{"n_layer": 11, "d_model": 384, "n_head": 3, "n_kv_head": 1, "head_dim": 128, "d_mlp": 1920, "vocab_size": 4096, "activation": "gelu", "norm": "layernorm", "norm_place": "pre", "norm_eps": 1e-06, "positions": "rope", "rope_base": 10000.0, "rope_fraction": 1.0, "qk_norm": false, "attn_scale": 0.0884, "bias": "none", "tie_embeddings": true, "parallel_block": true, "init": "normal", "init_std_qkv": 0.0404, "init_std_o": 0.00862, "init_std_up": 0.0404, "init_std_down": 0.00862, "optimizer": "ademamix", "lr": 0.000279, "beta1": 0.9, "weight_decay": 0.78, "lr_head": 0.00429, "warmup_steps": 407, "schedule": "wsd", "decay_fraction": 1.0, "decay_shape": "linear", "final_lr_fraction": 0.0, "batch_tokens": [32768, 65536, 98304], "seq_len": 768, "doc_mask": true, "train_tokens": 345600000, "steps": 5589, "dataset": "wikipedia_en"}
Each number is 128 + 32 x the weight over its row's rms, rounded and kept within 0 to 255. Layers, rows and columns count from 0. Numbers have three digits each. The size before them is the row's rms in percent of the matrix's.

# down: layer 2 MLP down (transposed), 1920x384, rms 0.0285, rows 1091-1137, columns 64-127
# up: layer 2 MLP up, 1920x384, rms 0.0409, rows 1092-1137, columns 64-127
down1091 093:156121108160144172101175085127105109140173091059165216158137133107123157128138174122118180100082170115124109104200085128109080107144109129086129148077170173117098145152163136194150127089091090
up1092 096:091136131101123123141091109140110159115123134080104130116200120117140124176164147137151091148120156109090115105093107148161178099048118112131123145148139218148175135119142125150134140160099140
down1092 101:188090125152108129103101153074133117170102164147119154094092137131119174123155151115108137123136095106125154171093160187111140164108177139163146197093149083151130120138204097129127096044175097
up1093 092:068146078107131191145186113159111116158141088170117150158152179139153082124113155123138136140116131143099153067160142122146073112099152091156058147172128101135152130041126185075106136176163149
down1093 088:144126179153098151125188084081111092122034149075105095084119134140109135126077149124150171136158154160117115110141167095097203183154118161146123120136113134093113116154091147131126126079101107
up1094 098:108114106145104124152145115140142106135100144148125122185117144219136165141173134064141072139195161108123130109144175104096149073073141187116116098121158103172166150065122088205189126113108145
down1094 094:126121093193163150121179140132171138107147132066159095083194119131176142098156058140101106118143089111161169108126120123150088119149108126094151122093163167086102108063072096047130161096164108
up1095 099:072110161150134112155126079148091116086150148181102102085154140183187125128124146129165118108120099191114151109090140145135120102095113168124161092125127102135162131089117090130090118163101124
down1095 111:171125149092166135121108044184180101090081097167150128079120106162135093133111149139165142112173115118115179108144099138132128068151151134123122089155118153128117093161141140114184080196096111
up1096 102:089109089089085132171100118155124150095103167132119114128093158089089137173128090137123130167164114114137170199143104148106125153167133085158131167085127124110089048058164099123131120088135129
down1096 104:147113183150106104133083103148110142087133116170120134165115050079115096096191138170111128147122105184124110148130145180125150082134119118168152148131137140164104157105090168084109201121122174
up1097 097:064152192091122099096077092133154151195106186068137119157136185107057085097117144155101088138133122149099129129105149097075098120136111105123109159060148105120129092150194146158093127142092085
down1097 096:124131107164121119098164182158084132080053069177157090070147070117109123174120109093168148156172087081092158105217102094164125178150138131153067119166095132094100132109104139154175125157092159
up1098 102:056104117126132128114122090065106122186171106134080146132120131125125107103134047106171095147152072160125064091096127109152156115132090084128133137104147174133145160074097079132090182120128112
down1098 114:130144123161171133103127119119156125135145143106142198090164164147151109078132142120120146115098100161114137087085156148138129090139164122079096101106125131126111125158093134143128066110116130
up1099 098:107169113107137126109124070063186124075095072128106144161153140167075117059150097132170107121075137104109166128038144185091152124111112141094078152066145070117174078188125063148098121118127166
down1099 100:095138150137205077123071172178176162157155115109097113094080123099160090100110125111160146177061106108084173137132092066126151143130181112176189112124143167082125160137126127132131140082138095
up1100 098:096102025125122154187127180114133102143129108180109094077127142101171175109102137078133157151137078122148101143084153124150123159122153120116095142089101122184097125078116168174082118150178126
down1100 099:063132179122177106109150126133078115120100133125092193075136116140093105134104104145145115095178164193134150142137096163089195093095140101160129077177151108130172157110111134159136172186137120
up1101 103:117116098039118142194096092166145156098110120117089164110140111160150202162106160132107089166133134151129116113141103148108102103110145174137116117196086128128148176087147059091118174141143157
down1101 093:089136156138123114157167117164098098106181185114155084097054156117114147086135141127089154110175147089160132131152072105106139147058123143139077105153085162085147112093138097163099125127086120
up1102 109:134075095109140122135169156139147159079081141108098203117058119171092138115111124110133039117121125127183126082137120098154168084113159104132102161134167050114123125093168143182067108145088058
down1102 121:077157082136077136117162134133127134069119070156139143056113108109137126173134174127174097145148106069110098111112079177073161187159123091134122158130173151051137059181153165116133118177162164
up1103 108:128171086107097166166135097089101076083112129064126130129095212096145075133153107081144139195134101132100106115121140109085129102196119098153173113091106133147105135110122110140149211044105158
down1103 100:066161098086176139123087122137088127133149158126089140094137110137098122099121124136097176205127183110103093126151165139112186095078141124145105144127107140159114128208106169139155123186120213
up1104 097:136161162124113109120093103116125147123123125048140150125124127070083134158102103040161156163129140111101107032128147103142175155136114148092163162104157180109134112131082091094142075099143127
down1104 097:087128143125164118109160143117154103098144121087079120124089145170086069151178173132148193138136239154111149119169124132069088100150127108167154144145136164166137173172172069099100148214122130
up1105 097:097152095122147137165172103083113124145058110129155078159115093135084099097137125126171109153113040142093165132089128119107181141129111093165101151163118153082112116051193138177188080142136136
down1105 097:146185151197211085141099154132164108120180149135155143149162100114151154091109126165141157144096134117178100128122174151115078130095137183129126106188085176138118111119119090088089124148135128
up1106 099:125179152128143149136143152162164159180149120088106121165087139053146118133105136137156163143162100129192092101129104130138167134144130090139113118147083138133172129102099164155119125128138096
down1106 100:174123141044196074134165063167132128105113120137137086171046075130128127099123114124152102148190169132125133109165091152146113115155131065129095110106083126126131135090144113087139133132059106
up1107 101:159182165156104100106121118195117162086098172173167104137118175142141120103148140104160115170063138104120129095149143106150153151204136091062133144141127111154071137112118071145094135139123122
down1107 099:134179112128129107135096147160147117167139093123097113154164020063162144111160112127135175124153134186079129070109105207088128123087108171083113125166145103173166054123096113058086107167085121
up1108 104:108130091164140135134148135106099134129070070126115108099074122130112104117124129118096132155119119135089088122125110098118138087129123148161142089157120182124168144099156154162187100164106164
down1108 104:135109113116162090115091195120122123092192101070175105151136125138149124192143128163137145128199187056113116177096128079132123097146105126146092136136160161122153119116131149067148170110130120
up1109 100:112135097044122119134133142100117122129156128070116170122130063194066129144119149111162132099120074117161138117103165132130146098151121124126132156088139132182138159103150083140106142134135164
down1109 099:133130071132110135154105080154125149121168044204206123112095179221163151193134100081143118138103152166108128121080138157096056080189118137044062132142111137136159069132101136178173128111118119
up1110 100:152136130138115134135146119092178137164125143175148140148152179139049162091133089185089131121096118109125119126167170169142111099187140121073087152061122128136130091095170092146149129138125181
down1110 101:181114136181084165114174075123156131148094058089104153170140156193166177148127095103077107080111168164112108100139078141108144141164137109130049141170073170126177132133158147150097098117197118
up1111 098:117097092171094097136073135099186128155093076134110157111154175152081110045155114097113184120093115106097133099120109140089164106186185127106157147120084154155209120070101119161150122082133058
down1111 094:103121132094133112098119138142096111139121084102101152129089123156135163131118134136142121134101190120114160148157146128171175092177105154134129167160173170108150099126110144085158144137062135
up1112 105:133097093053102103133114086128130155165140114115111176119123131091117140076159103148131136131114136071085054174106156108147123097099111116146135143111093145098099132090100099147132111142090121
down1112 101:111127138193124190147124178162132143165115109110066098137104185145150107124054125098113160091107170126100071118156150097116168153193128132049145166171079105140112129115102097157111102114110088
up1113 110:125149075088119180167158090158071169130122103129113146111111163123074061108123111119090068168117117133165141065103174173143122110178086101122129094087143170089185153113179118099042139093121157
down1113 110:103166157116131109167135143182051147137125074107096131154121168166122125134142139081168145168137102135109153083167088084146159150124147125075119175138075112091133141176123085128084186212131137
up1114 108:068206147137110129156107136084137167152147147152108110079114146143104124110114122082134112196083104121134145121094148128145116085135144076142158118146111135087132095106142162092142123140105115
down1114 126:179144062092195075108136206105117154032106105148140184143172096111068119107120086094121094114181103143144107129112154139162156132126122138155181115145068181141123168073139192108130146094067168
up1115 103:125072112100150139141163095154087199152150139099066087135057087089107082167136128143111138133045154143124146065156199121101150107150117125113167166078089100062163105090145169091123172114110138
down1115 106:164113166130120179189137022075134144138090147145138092146096078159178135125157183119139099097071163141155118166106160177207112095088175081142153127124112107160160127087093076104168103121096134
up1116 095:161075057122140126100092133121167115116182120170158104093112091166066160118130104094183101170148107118142094103137172103132116126139132098144153133125117133105120065102144088167116113134124084
down1116 098:105137178165215208114139136152138141169121118072165116112130154116195187126129118135113145132117212130204148192103172104133114181082157162107099113124141046120146124151104132109107107088128205
up1117 103:155155074168084115113175119139161148146170119116128078137111184202135098086120068090131182165128049180140139148080107148120116074145079111129122198102160166148159122094072116142137195067145129
down1117 099:123119102106173093093176138109151125052088107125144086112089141128080052114111124150113135142186109151163166155128082141094110079111141100145141139148167151086073084159103131115162125146056091
up1118 099:080083128181092126069162088120134138141124114157095126101150132105156073105060146066144116149151121120081116104127106157081153111117169117117169101139144106092106073124185109136131157139084150
down1118 096:095156145137153155158099195109110128164143143135098119132127137124110167143130133172169112111109123132074143150075137127144091107150178137149108122138107120111120119098141141127117088119161095
up1119 099:073148124115098089119095136068128090152161153141188097156124083114103164178159086116127140128116135141196100110095188097082096137129115168103163164082130160145135183159173041151053124155109085
down1119 095:133110107126062184162105167116147113120137113127176097115135141158098150138100066107119130116165092174206155128146161190103133042124113192101134106158085107107165076107045126195168147099156135
up1120 100:093169138129127114149150101169061137161118185127100117157101161143113111106162090067092126111114118127150188120119157109106134134133112182126117119155131111122120116088153069150137102151141142
down1120 098:197114113145090082127097112109078090158083109122177116173115196130140140144134140142145149095098136093159119127133120126088109178141107153195154181164128104157075138129107054171121109162152113
up1121 103:097130153117131139212131120116134081158113121110168086098086144106097136090155048163129188144067098119116128109112143156200131107167089170107157080117104109124125148097116083129144125139087153
down1121 104:157065161104104145158124128133132159112187109160117142147046195151110122142131129114096182112136132081120077176171156156191127107163111109088079215091152044094172082114161146053092133109115149
up1122 093:080145131136159084165115105176145151177132165149148143126076138125190151153090062084144085107140145141124120126157102136155119110128124116147109106143098085110107112099143097135112145190124151
down1122 091:152105124161109093166129133173108151155108070172124152100123110124086149119183188131151052090121111060120153160111118156149169094135078099118132114100097098098179153127170159147092126107128107
up1123 100:065156131094087083111104106098131109106104206086178177173083119146056017095131120137124126167112093124082100083080137094113151137171115115140196157181122146112126141156114100098156217156130172
down1123 091:134165147168148071051155147124120127103190124123144084105140098145102174123142148089122149108131115098174120094124126086056091091104231138100143096095096099136174147184101171120118109144126146
up1124 108:142077111096041085139139058161122158119091106122127148128097115186130169092120134165156161109104107162143053116132184111117111124118110173088162148099146085149131152087152124145117154124124068
down1124 101:127111137147100123092137127086135104117159103108115147141100164143132115111144168103196140139091077071153132128146144099155081185120135156162099140167103137164138131199156150171113127139104150
up1125 096:164113096141103165122146057211148134115101152143142101088148109127062158139116134174131116145153145117215013121124148143128178147129130120095111193092109177154120140145100119146164110106128167
down1125 099:122166170170172179088155151111132132185118181096160104121148181072082132107138126034097133159180137122070102182049157135197116170119206123137094137152126111094113104120145133108112101109128141
up1126 098:114131089166069159132157100151138141134086093079056123160162107122157142182124079144144151144137147133127104133076080127092184066170177107137149181132120101119146174086097133067117134165157132
down1126 096:113149178088190141136083128168086141077090181107113143130179137119106108093145146157129150170124091160118160165165162102111142064105130116102125176103075147195123129100160105124143146151154136
up1127 102:127099130124126082137106126161084143139126152169092201138099119152126203143123121130123093127138137144119101120147178066153144101136162109096113106077134145092151159058170130140098150151172130
down1127 107:160148089112106122099106153153152126095123152140200115128105093123133154150073137164127159160113074167147096158129069225105165106124101146109074162147105136137142079144123117072127085102169153
up1128 102:101093125107181075102133154129131148118187209093104106112046185169127200129128104136076100174075127201085084173092165065074113099065141063098120173105095077094161118134137105153150134085093093
down1128 099:135141137132113094145162095095089098148083132145078081126114152088107136206076139133180123108091099071201179124075182129122150150134076115079148123148167147147067043053138096118090069157168165
up1129 102:094081136145187089107088155203130130162158158107171120157063183132087150112167128167087125109141105140082106113151152099140115109102189110122094164042147073092145081123160133115138135099131099
down1129 095:103141150107148141132176158130085135118122158165165116139136081066160183143050141081123168137135145168184141177131122059162138166039128134105148132183149118102102136086144116119110152094220119
up1130 102:121112114138093148127119114106152144110151123129083154159099164098113117089119132105152149127130096153148036141090135146206154061088091171090162131113158101091090138174139082147088119077101151
down1130 110:143146127174209173092201105070134169180113159159092131180111138123137087063083156157058142099092144182061180085181153117152080088096097073147149139071104074182147135117125127154094134083135124
up1131 105:127105175106099106159118164160103101051089126182093145092126145070109145150173137102174169139158115166091138078098122154138180073133076077119189135121133121066177119063125116127150147123146129
down1131 104:148146132105191135062146137113113190197135128137100092130135143168161144108098139160115130149090132106061112081146144116151065093161134149112087159134087103081113126201135128124098132102154142
up1132 104:121151110101136072191189074182084102123192103123122094138130125126013139176152108175121159174128123114162126141109153099124125099114144061118122138099144111111159134099117134140157132078126157
down1132 099:126113151130103114133177160066152074132106073078133170182083132119172119183114096120114109148224132102134094063100127132105142125142117173099057160102213119159118131191143151112097186109162111
up1133 108:123138198070138136159140121141183150105133150124080156084099103117119156177135131093207165105211109150146141103095152094127124112158105077084149166077129105101090185096117117154159132146098089
down1133 106:102110102141118117107099167127120109144142139115147181188101131133144089109135107098161098080097107082072119104097207107075133106112114104111109149135136058151097095142141135179117129152098138
up1134 105:185118158199070133149182127119121123102164124076113134085071145153149124148077175138134074154128125124162103100103117109126123089135122090087097125114140100110165125140127090147115157170108094
down1134 108:133127114154122131185178108105114180046079114089101025163088157131130154125133175125094144127187095097124163148136191155186079174114143085122126133093141129093146154195161061151190130129094118
up1135 088:147134122090129109137148171106121158169147132090050058185147074109117164133138164155154121158149115120061072108126124138103152090082147045112166118136100116056122172131135130091111088103105140
down1135 093:108117116132137157124182094088169103098130148147092150152146169060139050161160112108143159137148119107163197140121141127149081194075153143169206068085168153075149159152137125145102110109089121
up1136 111:158095126121156091151132114134107173184155106092118142165100187116118143167134080140125127144096124171157082172133129189121062088153096157104119105103083113060134109075097150119114109112119134
down1136 119:086144120134097150118076080143125163167096164128162108098124089150084215180126101163121131124105114150121162166080125132163112083130103117106120111110156157093128111142112169129142114073094174
up1137 103:144091149116103079166154129096137145058034155157113077078100165129152062112090073092117143148137105167082136158075122169127139144109102111121138195124112072143219148152112085168141157152129087
down1137 090:151114181088092096066115113129148159131161149122069120144142179094144135141150181095116109141064130117105132095140226156157130133061156132131128118076137079129047116144116120120091126152123127